python train.py --d_model=128 --qk_norm=true --attn_scale=0.125 --weight_decay=0.028
Each number is 128 + 32 x the weight over its row's rms, rounded and kept within 0 to 255. Layers, rows and columns count from 0. Numbers have three digits each. The size before them is the row's rms in percent of the matrix's.

# layer 4 MLP up, 320x128, rms 0.323, rows 169-185, columns 0-127
096:125129187112142125161155085158156099160118167084168160115137085104118105147070162164128128132138152153092101110104077123127084112196124063133131142108142079110125105165161109146161101139122032106113159125115106128114172135152138199110083132087125137114157193132142125171156101138037084165120107149128130113168138084092118123156166099112182133122150143083121141088152089102193128163215
098:146085116081118195176142089110156114164105161062149146106132108112152072146109145100092162149135106132167156135178134115117128140125067176152104188139134169124114107086181078084109119132155110119102123090151130161147142120070084114098096139107126132143111077143127141098105199123140130119130105058080052090104094090146217053106126108137171118148169103160145088109108109138144087146182
094:117148078103105116088088138095156140093137135128125107100192183165135097084161225132116162104140092178101141162116117121122175096126158187071062153124162093112174102184105137111092141123128170072083082123125159132122120103134069139135073131137124088123179101162120080124152156219143120168159204141101156141095134094112087178133113113146150154150132143141128141124171085122100104133102
094:104133128179077116149110142091134094076124059110120190140123150107135106152188098137207144132128123092137178123138121129112172084147141121117141112131071167163129107151148109124092144133160134177185088093119126072113190170131119084178161093056114109111136132161178210121128104123102175106124096065174099150149068155125117151125124144171120073108156119168114180135095096188118118099144
110:105109076060184121190118132093074143109073172122135206172108162082121122113187152141077065100141144116126105155169133136136138105136093176113084149099214169120155128137137092102140094120122138140135109144075165155125104129109166127118119119092080182162146088078209132118139114173121129140129123127117122175172087131054139158182184116125155123122145157132091099157106095154102111124157
100:107127137156147095153113128109158131065165140150188158107092096158118190178134081105158142089087158130172068100073090103152145132070161175132132119123125110107111152120146138163110132122171169176123142139157096099134105176148049078187120190155139172144099117194041132118105090113168149066174186134113099109107187119117134148135149125123115148112141119123147143134186090097080148121112
087:079132140121151143122144126126114099090084062131147103162119179130094166136201108184147164126164121094109112124169124184129121126083160131108128138130135133176155154076173163124138137085157147152116146109125147089176073189127088108083134163137050139208064136149116100088140148137173117086154176153142151115100112154124128130141077059157179063115151118072085079124186133117127154118115
103:130116142111141150137140087202137126115150096067120130140162101157126110174135139131104028096180150142080193129139110192136152134086189151161093128152154138122099123165172095128122099178148157077097102144044113091099135098112084112103127149104094147136115151188152124144102112106158017139084101140150180109173172140125126143119137137151135097152110112117081071129162110169131090102130
102:100167121116101105090148113170069123080083168148170138077062233096103159139118067190137181134149222069111179121109140156135163156168129122129075126137113156154165111167207139072139114124175101117113147165136172122098137129111129131083133126158136151090128119160142115147143190110142155142135127122100200080150175119114121123071085119124144128147095142121092140107145134109130119116122
107:141098163202121174143083164143112136108181141146100114138125133140165151111098043085119187115113138154167133152151141130064092092135140116126161078137161115143157087148134117151106183141081095152128138102136150149142135080211107085160096108149104134110179091082122110113102124122148102152114099181161163133128126094205131197124126098105122124120130125123024192107209142134127137128098
101:129085133126068128138112128089129191173125103178163178171180117141100128108127119144120145153162111097113119147116105121149099150111128152149107144186122142130125100079145108169077126124129154130213114106107094114119167102110084086109094136220157123137139131123120110102060045152093100109087136165151196154103188159032124117107143124145144140148148152157117135046123136121170158179167
100:121125153152200079122151098105114128123129130094041099143119155124101154109109164173109078178143104117149149073137141101090177122105100096098141101096197101091103105080103145131130169111154079184135123136140136129108072169164171168147124177164170121152118143098112119121192096069088126103075158180112099146160170124125139039198158128161112149109171081138110110151116161116130127147090
107:137142173183091159121192142129135133124121131190102196133136087126104092111130075169181158043111139151092085123144118160161164162153159115134071187130139097123152154104117151166126109162209136152096133131134129141153125099159122127090176109070068082107185086110100127088126070091154140101139143129165114168101121148080201171139104095116117141095136126148154148137111070168128174102103
098:122124134151097111106127149108074129112098111129104168102074132117070094084119137162136104131155183138169095097195145096126167155078137114148130168171129132122118102151150143156126118164117110111220157192122105141089091133109162137162137152128198165101141151093152125109152144071184144094061111092095100110192101111151181126176109115177157127150171145163104087101050154149176085117086
110:114078101148130129121110139065093130104149102211119151125190090143118093141137181169097112110056149172158164128092130116148097077151182143167107117122064122140177132109132104091133123128149119099147172110131151059142134107112157133157123185166141150121150145110132102083098168182139124172075105160139100159119151142080162137069136141139135058127187147170075122063148134162160130192163
099:114093074138133166093077095079094098171128119125122137112146133135075139083163064169130161141107195119151132142166141158125121137146148127112152139091104039104099115092145142102167098084105150132131084154170107116127139139095120156117130186125249111126131165163146171183159160179134095132137081159165195132137108093108146106145141148153195122139096181084167146172097111165143107121146
101:115126114163092124121179107157179139070120138114179146119105140181144171073141063100120110168158159153154129075129125152039131089162139132074173124109154077145124196155122083153120127187126159127166132111108103190126124135192135158082117126153149108161106128119102122116185085139178100130075126151059157103099120149097206190103140133163096128098163119139141149157160128135124076088130
# layer 4 MLP down (transposed), 320x128, rms 0.302, rows 169-185, columns 0-127
107:106123153159076160119090129145089109181103095194172103148117131120107167133130125120148122133112101096131191152125175100133130137108129117154126111185136173130117120061127148106113156160112130105121113078093089133156153128129096109184213132120100109181106054120118113185159128089164166124166129158107214038102140110193165116103085118134123098130116149107158034143104085128173136114114
093:175101123135150118134071167190132141135134179153204092135154122135156087149159127117125148118122199157121098160115087087173144109144081117138099119164076148178158131120160096152084138108124171111151119153123147112112084160177112176048147117153077166119193123172184104108160056157144106080102141110125164173117161158092110117120125109125101160137115180067120107202087156152145088119130
103:186115149079113133116155070147088133136107133098104150163178036107103125135119107138135105123100134124105147085113131104122095104095178124089179166209141099075138189194151171071136120171131070155145156135152130175072141101149095083137097111166155195122184165104129136165137073081095138112110128115135115113128089136140146165088129155066103147131126085134176158155117143142088169088106
095:091147137153103162148146150150136155123178125163171122153077144135137207137104204148117170118144137143122124100104169123129052179094092141111119134129175159101125074129153153116093155128178125104091150160193144177184145200098187141160151133143153136161129111126178146175107191154103092161089117150206121153100151102151100143151158146116168147104056103146167087194117133119103114110138
099:103097132180173113079128076129130157120072137075099093141154124115147154157073091091117168151120083136136124142165086154129127120082152114114157166142112099140133157111118125151116156113043124135132113163161117084158167129185070132111161161091164111181091136131074140244142120129076114159168185109175154165130150157143127074106125137129079141179144158179128163099150138114201115117124
101:191112108147079153122139110150105147123112158127149132154154134075086165114100145148115085118137123132174183095130123104115099150141085101130063154162095201108165135177133175121120063107110104092121128078167114147102133100122200138111139087141058095125151177119149170134152114091080111190160116136097113105091078098186099119129123141086139077152117115156114077067079092141192161184156
087:114140123112127130109076117100135238092113167153136158148171142164148118129116119106082118120065093191119141170094136123108134048123143111113187094156116127083148126095105104106137083115103133117180151136136120087168152112093166126187139107185147166094128113131173160151158132175164125165080089106182123109176167081140121119156128099091116167231092149104157130106134167163167139142165
105:147173141116153075142105077188205087141176116117108143134126107108132108186096090080163142138098124156108154070102112145173065149130087156109084131087156117131189121118134143153128102111133163110191163137159151113100067094111110128106085179106145116142197166099122158120095117091118181100108146111134159183089130134143076099099165187157129179113117138146113065210111126119134131136172
097:092060163098103146083153131088122135128110072133083129148165128131110161150117097106147181135107133176161093151159159095149125106153144063119129127148163115083136200177079109084138120075131102118186149098186133137188176134177062096135120116162145114124127099094140091136193097170133115141167143112108122105108126145073124176103094139136163167071163102129205066101156157141159151153093
110:117180105112132190154112137183129137130109118167109116098138214093129124114105098114130199134157172109235109109133168152073108149119096166146150126105163134087158106087142131129107073104161133145153172162160132175138074134186118144116130096150057126115167125084124099174124133057107147131086122160136102111114169144095132122120182107106129097151113145188142162085162147125133162184200
097:144076191109087066099131156140137092117105141106079161112069123145147188179142197122076068090104136091223169118094107147125170139108165146161090108130182131114137134164118109158167139143108145149062191142163036158143156109127107142096102131160190159140120143136099186072114117105110110131156157111102149113118133110133106142126133115151147115091121082105132147185099099178121109151123
102:141126082139112150142099128133158178176129128125076136136062087087130138156136122085161146092095194134128128195111125170123093079135151094106114145166192116122079160112140049125112173109095130106186144065063154147190107203125106137125144096114134132115095137163111125151093142126116198172088128105111162125057172107044122157149078129123142115140121099154131161115107110116117095078115
109:154129089135108188116160110170229142181105076102164102096163158133170143069189127182106121117164190135134158082119151146093135122142179130146114114112129112162142143174179090147115163076151150114148172152097168115155159123118137160166066182167074120118166121163158086152106133084123181107083101177111123123088167157120154118119187185117146091142112168098093140137153146124096148121139
103:133172099167167105183160104086135051120129095148159100175128092134092158162158127136097120093162025124147149143069144159132095119116129130157161130176092074105141119074113125079144080148032097099083137121134117140082167128110090128117205126127131127110127154108172153172164052179102114139098120130130161123180135098118138131095106175134186096172118104125158109100134146096113118127112
102:183149096137126135108102081116185114160113102105137060154140165141132067118133132113173185143123106151070116127147166105096166208053121115186165118139167081101086084085098150098115126169109145152136110138055133172149055143099099120135136139112110117157125139117134096145179068115152155108111073120158120099104078057136132166192171092119121184123088140148146130168156113121132143109106
100:148099136108056151122106089129157140076123121168129098151148133129119187103106152145131099103136138171104124129127150128141155196074171081161162112123147106104114135148183104122171064177152061116129184109113143093137141177100121121169066111149063086072125157112121155149100156140156203150095131131150137044124128107103066160154093146133136083209101088118089114099140113096102176127129
100:154102124086127133121155155108088201078081154157165154172152147143112128136160123122104134131113152174134058142167115152174150127137177202082182163130084144100145150214166139119116129151133142182093131129166163191132129148098124104124140126097103127155117091159103100154090124143104131065125149174144120124229159107206106087121161130142085129147155189176148096102165117163118103124149
# layer 4 MLP gate, 320x128, rms 0.313, rows 170-186, columns 0-127
098:120173135161115131107095124133131097159171079085122115142120152128173137138097121151097076097137144132078166143113148158186134130134181081187197129144168141060096115133131172115104135142103093131150143118136127122110119159152125140166126126159197094146048136107107196093137160073108150109100097187145109076142151166217118143161072126116103123104077154159137118175172142102159212127095
099:116090134122129161144158095148091077100101080181106106188109076087126140170141063130100046146121117082116119150167131181103126141081080098180161131105118185159142126086153117159127129101107139137126169121121039129086129158110131121067159183159163104186066088131098170141132053108079137116121080089103171132117108146137126113150144167140077138124149154106131106149100167130155176119120
095:149109139162142157122127158178169111186125144142101114149136094106139127150195187126088143131116165117137067126122128140154114099081106093102116146079133131127155083153144127101120142126130108151058089172132078077141071137168186186093184112088162098124085117139128140110109154145155145132173100156166189209137115102135172141059226157170137156151131141122162154150157080099115114155175
104:137102114142067156142173132103102122110127156171164155111176137111131126117188157064159152116113122118158189142107167109090182079132174107110138145065166135130241116136137091154185133177094105123143104076091179070151132147145122161086168131125174119143112133093094129102153067176157103124059070134098143154138137139131180143106134169168146105129128121161072149155096091158134100131147
102:085129099121139143116128083090146083130121222142124137172121142140171150094215168146106113126214146132138106151152194119078105081090147052147072151147102108139172127091134100139121171112167114120151191115124108135072148121099136125121168108116124175137161114100148077138111143087077140089127092126084169107120113144107100081092178180144165161107108160102084183150146149135111081149105
096:129134103114122109141146103135101112105129072102157048153133168113096141099189069147140149129156112115161098140118088186133121142133121100124142166121152170187096115120158111100165107086126166087092182082143092183140106188135145142087163189171088129176104116140090155117149119112172114138158173187123102098091130108142133164134086094173146063187118134084085123138116152172142189074062
101:198152145144090114101099129075133084175149169143164183178139154116127207104168123127129137150128116108141115125080082152141179134195152076152164127118135127142137198061129120179168131172165136125121128143194147150123189126129168103093187131114108096108132185156108156157130158140166210138111123176128134196118163129105141077144164137107157139094115101100127196098130103112157126100102
101:119122104119121096158128136129102099104125162142111197095069165113096102122120076173116180107165144091093185101132069179135132075154156165153110151173107150177114065136142101004114120112126139155148122148114133114119124123095179147130150081099149149044119135148095108136103105110096109162124145161090179146166125160185103118078135112062132141143103155180096167114132155105126138102067
098:138114063105088106104156168082135107123106158081106148138114160102129089121143108145189152115118116143160111150125144083142116165165172147160169129134130121111131122100177079099101098114130093143129105121120156044191146177105130144075144095087123108125154097150106097135152212121092085169132151169145071179091111142132144136150114166133154073181161135087115171125058202207095131152091
097:159065141153109140118167164145139078139147123125111115091106154112143105120177156099126191094175106167155102097183125155143118100072132116132112161110128060108203157079207155136171114152115128196173113148071157077132059096127148147079144137130145091115121130110162089114155193138152139121120105179151108086136160132114147140156098104162069092154062097133107119129077184112131113096092
100:091143123121196121128104112128100119112213148126146113144145133150176114142119095191097082129137121136160122141124137129089180118174114150085128081134115163164167047106126153129096161092082126107099134118144107097115161188179174101161147156124184120164137162155067097128129048159164096164169091114125150102152133112161141085103116171100191112129164078149065098113180147065133126165094
104:148108151145124087114085110072083098156120120134104127110143158145134123125115107096121114122116100139075105118121086099212107152125113174092107158150165148115189141136063130098119095146102155099125167138181163141065028099090135173089150166104129129135106141137209153127134164106123176088122119085148188082143170196131076136114113102130139100131136162131192150198103088090097090105135
096:197142207121093138121111152175119114179111103161132146136148106099102173184127075103175134127125165135185117138162112170116125144081142150122176124182151154153104142181179118181075128142095137141127103157122151125100123194150186156100058157095172153157138127099121165126109191077177132109074122170117124074126173132118120128131104087109128120143157157055126148172154157128137093183084
108:120155140130104185137145126136120131133171143100135194096083145132172143076116104185135103145153109125097120149172094142087156133117111091078083126165143162091116160124088159164013112164165150121070118170120073141146183128107137148098132167179096088101151175143159068165176132077092144125096117192127173159096154097146098090147135107105127125131101054140137138111172097113090118085144
099:142093082109138178102131099129129166134144156164160119127138112157140144140138112140115151109133142157130159087201108109073112116106165108183166164037128112120136114098173115098136075160170132134150178160136133082131097135067143133123153116122087101118069177104126181113133186129139122088113086136239171102146141156086180169147102119184189095175142158126096128117145106170178084157127
097:142134093145149102131111104185104180133169125104103181155051075097079117143147031134145164133128124067119108102152136114097181108106105166075193147137078108178145123122113118108195123161162104187128137181116163167141171125153092138135113088090089107128133128152128156073090087087116132117088126124075131159173123135170145152122164147141180110160075167181160150090131107114160117103146
101:147117171128139089146132166123113129187115116097121121091071133101165102097080090150098190107114121097114164067152077138176116099107146133145057160099105114171110165107120092108101158136102106154152165143156114098120065101129200129106113166138155090058156138093123130124129196102104125106185088170100159155069173131148121068092165120115141158159121139187125169149089111082151196136164